Part of a small language model's weights: width 448, rotary positions.
Each number is 128 + 24 x the weight over the matrix's rms, rounded and kept within 0 to 255. Layers, rows and columns count from 0. Numbers have three digits each.

# down: layer 7 MLP down (transposed), 1792x448, rms 0.0773, rows 636-663, columns 112-223
# up: layer 7 MLP up, 1792x448, rms 0.285, rows 637-664, columns 112-223
down636:117123114125096139102075118148141175143154145172128136136110134138150135151172134116183124119128120126125106107151117120090147107128095157094124136128067176108146102089094117083106079109109124123136137107100174112165109120103116121154102122139146142133129124090107150087115098108140153095109122099152155146129126133149151123137147134161
up637:164113115156161095121130092123119128131108109147150157116091133150154159116159130143100121099162129168119167127063130144153136157111114121124142136132128107161084122131163102124122124147125138056123149152122169123120115132151157139113128099115163137174133108116156174132145151109168136146103126105095161127162087149131143102120140130132
down637:138109137105119137120146122115115170180138125109127085097113084095112102164128125134157130131130134123114113136130153161162137157161156138092138157125145093155143104142134119121149148136139133155137113140143114126109128170130158160109123102098113096076162127127121122129068163090154134121138094132115156128148132098099149144123164138145
up638:174122129112157078148153124154159119128100083141080096105100104152141136122183152131155118120100155172131101142154159133104130185165146125136119119152117139151154164083128144126129129167139091112127134147132118124095104128103132134069167104104117140087120090100121108118102116104147126143138153095160133092116084108130136132115152123118
down638:118151121107147147152147136143151112131150151139156140134169167109097120149143104113150098101116122141092119087123174167149126154135128135133158119189114138108126115138096151074131158103151125128148179125099118132111134122135156103103131139135119125103096119117149129107131122134147114139127139117125145091104158112147128155115157151109
up639:167148156111143122102146142127122109140110115111120116096100136135163089141126165147127091124152138167106121114118165110137108141139140144177134138113137122139134093138107146109132108161138055115135109099086105122089156127123099154130117131136132164098158167114106124110076138131130129148068143132086151153096141126179162085151103120151
down639:074131107124115141160151189117114112143118091103127128122095118146168118126167136116173109162158095142119111110106161108096151132146138136142129116102146081112099117139107106111111136184132097133097082140086088127093113105141137139140128112112128139141151197161171160113131115165138118128121164096115125138145134161092147104165131132133
up640:121131129114110138107092109120103087106151097123137093152133128135110110125132145128143157134163147112129162120123143163102084113147109146096165141168137151160102114159172093141119126110128093166120133120120125126171177160147117139104093144167152155137085116127126086140125097137127090131091107151113148105157152139127112135120096139113
down640:105140107093127127171144118129149098118108136183166108153081132139102144105134080134117158118153120115139133076128122095125101139120166168102122138093112094104118109129172086099153125143089149110130097123148107124140120138124129150085152095119122066121148130157094132183133127123140117141106106135121140089156113102117081109108141102139
up641:183139137127102114145127109130120116108086092137132138107152133171155102142092165124128143133154120102140166148181091154151152067106120125151127165160172166151150121101131146091108149108118099153121159097169125100161083151163097128146105118115165168105114139099123078094172137138127154179122143136090089147120131115130151120107139090141
down641:115091123112077115152142109128125122108085112090144129154113156167126153076176169150104167108110094153144125143124149182098112142127097131140144148106094173160127100094155107122116126106092136114140131128126134139167126115144148140161130098140179165136148168118116118144119119108130122165086153123157140160149098132088154088123114118072
up642:123145156138167145165153166109102111112120150131147145108143143112126121138081121139125110106119098158097177109137159164103128126127131182140131144109141158157136161115096110122091120130158126132119129103110104143170174093130109138123147139142115124112144130094135085119157146165105125138130073107131133107096100131135146123101128138135
down642:109136151123138102110115110168111152125106108138109149119120112125116101136115123135172106145103121163109124142138111114134119167161135108128110122119120169160135106088122097123139094152199135101164115096124145146087129173116142130139115098161137114111145108144111125162141176123129128094132124104131117164131105111130165113134134103152
up643:144160147097129125165123093110122137144126125126093138145118089124150103191152143153112083142139142129092124175153134129140133114143124155132131142079147161193117121135121169145138146085150125116097134172135125137162128140132127083120111154116153111100127133118133135147113120136149160134110117145093144152105116107119124131119136161113
down643:132092081125138102113098104160083090132154148122147131116178122131138139141166121175127133126147121125143129105125122126131126133139172112100134117163113115132083135127185122131159142139135098130164165118142109118081143178173095132140114122145143150133130166140144133143118137160098095112114124125128100148112127122104095101140138130113
up644:111120139120101074119125117116137096135108132118107196143142117130115151091134171107111122085122162117152130147102111187132096133158156121097143189141099156114130083137135159124120118116109138168159110084117133092136126128124143108180160138134122128110116133145127092137137138121135136124090078075120136099097125128109162171116118171128
down644:143069144109114102142126136147121162157133133108135111132171136135121149142149128156137143098136149122092119124144157137132171125142101115175105117129124128133135134148089153146112111106180135177086099137150129149180129170145128145109123120149069128166106110113183139129132121111124141119102114128119091123121142124145106126131113117147
up645:164123135121141118101152121114127079138163149150116150100118162156144055113110134117155178133130121150118144118151129135158125081143122108124089126120098142117111132142155141086116124146106115106127132131101108124147139122112125168111124102149151109128136154115109146139140131122147166138109112122151120151150118139125180122144127140154
down645:079106148103148128126133144110103117116108163061125098100119137147117148129129143128129124147153118118126122159155171135108141143071145134138103104134145082138145147147084139150132159113124105118134116099151143093157139153095113102112124094132165116121124105143146104184125154129119140126130198126142129138120139156084131169101107110125
up646:133135127125112141154141151147155093112138093138125125142169115157141130125140125118180143111147122089124115160147109125119132129112122124116124105129129133112166162111135123122115167131145138133119129171169107120125153138159138159081158136118141101094112101094139110132139116132135139127163115110149131189075146142153094123139162160092
down646:137146131158128102130131094137140136091122086120164114091143147128112156151146127131125132158135138132127161149136164140162149125170109124161093175113137166055169114135135178138120151124132131147124137173139136132139149085115137122116151118129121174121146136137134126133127111109129115142130138100128132127140121140165093126135150150087
up647:121122131152106172062113096146141161152155088144128130103158090138132150106154150125114176073110119118121130149116114174102105160112159115091135110119113115115111090137120179124153103143082150166110131089128101136134110157126119150094152127133130099096109102135110094216114105142084144104065104122125157138104088109124138142145120104165
down647:097126142089128146100161090129141156113125136140104121066142153127130149156094132143105097143193110143114134073125128153126115104107132114118153113153156082120098122129097146135147113121161148118187098121138117165115129120100149140130141126144147129115106114114090106110105108125111111141138124091104125165112151188134140169092139143095
up648:157128161138160111110117150135138101131130177141126167157104172104144119111093190109147105130113152145100134157111126134143131152118134146108112093151163126092101126154104143164106096164128155102134099157095071137129103131085148097154138153119163141130160135136101149156115112130171125156133106160144117123142113152123108136120133149137
down648:195123153123124098115097104097150099120164130110151096111161124116120107146101137105116144088161141130085148094165129110175118127127128133133107119117159172107122127107154147126149103116101133157140122142100135112150115097105142099104100146165115141134121109123165141120137114146175145148131110059103123084132112105122109147136079088131
up649:097185127127112188091153149114142131132134130101125178104132138153134194119111112189132079110146155181097089109110114102123099142181161097140174109100141140097179135118118169178123115120124131136099135130106151142151103134133127108134118130133154147106091112174104139127136116093150094160137161083107131132102156151101109125162142112088
down649:148172150134143099093091101107126093134143097143143157097149127129150122090116116094134116107114131141125114108138162099118140117110108146094184103165120106130133087150105125144142130128130138125085119143169150155104128169136079095125140146110133144154094128189059116130091122125101112131109108139127116114139136173136149116130104082117
up650:132132153158133088149108137153145176135131080127140112151169093139093130111132144105134130165135125163080126130147078114146127139156135134146160160162134110154126143121088103115135126095092123165149124130103092124152115108136136100139165125129114123103066137127148133113127111136133110091104141114122133123133118123137114098121130078152
down650:114172201118169137150113160164169138154108116141120149140098120119064131106094089130193133133134149145107114137115080120132093130125090120123102103124117143094134132104118143122130120134117162128139138134101117122095165106167111117152158121112129134147064137183140128113116149159145069099134164123138106122120100131134165104118147169115
up651:138140103120113121115126105087176111173088135100134149151175089128152117112169135143126140095122156144163057148129114127139119098089119126141176147162151062144098129149128150090135124139114113134122112166138118148133136173114131111071122142154145090127121138093126124146122189157072111107147155132124163127109095115104174113143099162145
down651:158166138144133098125116158110116112116139130098119114125160179118119106174120121124110118141152108114115091119125101096102076087090130160122168109130152100062066132131084125105134096143147158147124138115099140116119171164153114132125099119080085120159091110057105157110126146143142163127137109142099099136093098122094128173109156130147
up652:144095111092149113167131093136140095135154122126129156068113125129140088100107092080134123116113113128147126129113099084135146096160122111155144156142185114151139103140116138152097138125135118116114128157164137108105083178148093155104120149180121142086101164143134113126124145108152111145152179102118144103131131164160144128134145104141
down652:151111140107146119097120132147113127070113107124108133135135129113142158104170134123153124117154110127137127109087086126142105133130129128099114147180163097112103139101118144140127108109148134128138163116142127121146120119146150148115098136133127116152136102134141150065168180133145155093130137129160155142131108134102166146107108132105
up653:167083104150130106108146148136133115123108124146114155126136088145100115079124121117127130159074149158096099116098125130142143131136116153138130120135127158084136108083137107072119160128127139133108159142131093101111127130115109139128073148115168125154104133133148163120126118150135112117150166106168103128127152109151122168139161148149
down653:114100148077114153116095120107117117116089160099134117127148108072126118097078149168108121116162163149153137126139118127104121119098130150114145128135111121151163118170126118113188134127131106117134142108094146097108136120149127136087145133147131138083139122162140158158098130080170139148128141158108101102077088130122183156138092119109
up654:144048137127075141175145087118108156152118087172119119166153148130117143107123141101126139138153129118112166119120107159124156120129103124134127105131102125069164154119131130128158097163149121127092094130106127133109138096096103137144132087134135109167145138095179151107123145147126118156118096127141156128108149106111108159148154077160
down654:121128154125071135101139115105082124148095135120132126139112121113145105096133119104109107122156104117086158142149123134087185132130112173121127110118114150114136167121133135125119121141135127145131136114103109137124143108119132108128119108133146102112119127109113139121093125144117130137121129136096157109130145076166097123164144135162
up655:111172140168129070115110151149185108140111111105110112131112153119134115099099117129127127057151164122148130103125139079086116133153149148125130106136115124113111114092117109145110110086132118082119123114136151093133137097138108136105163125110176149100142131116117187106103134134104148184109128097080111151164114084142149109121128132112
down655:086146181147114129119112126112142179136129120166100143128103124179144109130121116132140170114103129144143117156141084097114089104105137122142154149112148117143137165123110123121165109140161156111152168108144109109119121128146153118124103123115113085133153139154091107100123100113130083134100151117117178112146149106158102092159124103132
up656:158118145141120115122138115154113119067140118129131090107152133154150105157137126153144108125165119126128105131143160122154114128116118130119130121142175136161108127138134162152121164109112138118089119141160160108165185108088130152150145152162170136096079127145113136164141134100201130127145114116118097081144087142124151116133156102129
down656:082092111132154110120128130099137135122140160158151137106132161115109069099118081081135140095113125126121126158125126145153111153132097177145135121149135160122123113109110129099090155099122126122146141113120115158164121156111112154149118122116152138103120114161084119136127129106130161111100121134122161091147129129086133133171118117115
up657:106210103093107082124103119128159154088116099156126137125144150119080140141133079152105125121101142161110111117126116130103158132098109142112161132163114172118110169119110157117123151166109125137122112094101121141085129106116126133126133119152105104125149146128099167128136120154139118108133113174142164116132114166089097172151122132107
down657:116142138104167128108129148172144120067167151124142120166134122149134123095114119102090121090103128119148133096116074119114103099116090129137222131110129138106165162156121122108171129117124136130150098120148118131134164104125118155126153113160120179147134117161115098171144119165108109104138145167125123096112130128138123131112083131097
up658:105113117095117140165131163103121124136096144146117148121115129146143140162102139162113134107118133119135099076137133137115139130151121155107121163104104094114106150125144148118179177171136172138156083129127140114156099081120082124109134108134137109147099158131156163139122120114117104141137143134122103110125128152121129140145105132132
down658:114133144166158167113147109159094110097144158158177167145108101115125120141134137106136174117122139113111130103127163110149111123111100106102120138116088143103139109129107148136141078154071095152165134095119130118128111140118093120107099119095134152161111151107112121095143137189101141104161141145146110150136120095161126141156132148141
up659:148168104114121123119145156154129106068125158104137142135132075080163142143125130144141086103150136144133122165155141125139106137154126090143140100122150095101120149142134122195079112158096156109091145118095133137147132108072137136123126150112137132127108136129117131127125125110136108106106113124115168118088075136129121125134116143112
down659:165159143109085124107120140106145166079150107151127100122162135095109135102118118131107160134096116124143109100100161117149164162100165105160129161165121163134118106106126137110122125165149100041116104136118103140124149110174134159085144114117116148108151093114155121090090150105158085159162103081153156130183155149114074139160144092127
up660:176138180142109120112125106106116103151141143154155111127170136103092161116159092107130201133164084145096140134140167178127145130155108154094112153122146132119131129112106100141114133124093120134139132148133113130120126142126142140126134107122125134096122141138143086122120117123115128129075121123091080094147159114139106167115093118114
down660:180155133089145104174090134121116167104118107138130147079173178145106115157121108071158160139176102184133107090153117110129087167153114130103118127163115162146128157162126097121122132127091124135140145127143139143144070100111107180082104122116143132142160154116149104146158133163138120088115127103126079137119132134109127163086084150127
up661:113115096126138130132121147138117149159123111114158108072125125122094084126098125166170095182144115106147192135115113150117133130161122112141118115142098142133119161156115137126154077069082119125109083141130115177132176159103090125104127161113100138123108138118130100093145159145090068117108141130168142122128137157095155131101108122105
down661:107100080110107152143157155208139107138113132086116115098116121127132119089115128156168115129108096104148126120173133142120077130176155096142103088139139139128165072125115127167174161106159129143101138124114127130142119160143148089148123108115164126161115116141127135102104142102196165104181124124111174169087111108129119139113116133069
up662:136104143129131117144088122139088106129135168144124139132126144094094134114065151137121141115106143132106112127104115117149145093133129132122131178114105149144168113102116148103113115152128108173083102107055121157126142170110141145153134144116104116144095138150124112121130128178131096115113139129139171140135133132160108085142133116091
down662:116126133134135129163136114154126155081092131141115154136091107107142110149117090123145092200109112144129158118118192110120124129143135132120171114109117150130142071122136107160150150111115145174127135094095092172120101132138133176103152107143126140109119079112135167118109103147124125136149129140137130128151131115158126136145121116096
up663:135145112124135102101133107123113148188127161100139134100091138145122128091183137109156133113137121093143131121102144132084100127113151110131125102131128114150120124116151138106113097153135140145129157161104085147084113084092117109133183124118112142121168127185170119112138085144130126133087123137152096105131142125085110097149149147094
down663:121131085118136150117123138168169143132119054111132131115154128117125137139107136147114095128097125117117116146111117119080131097123149145095136083107123116165126120145141112141152158128131154136084094126151130165092081129103160135110121113154133079200081128098118160141105142156159105166149081155163127130127099130158133144128072106174
up664:155121133154114137084129146158111119138150088141098129124154141152136153147130165090159159086162142127108132132121131092153138144120086108129133142115132129127112125139088129130138170171129163149131134171164124141105108128076113105158166106101126125125159086128125107137122109117109115098159138105116125178106157150122099127128119114154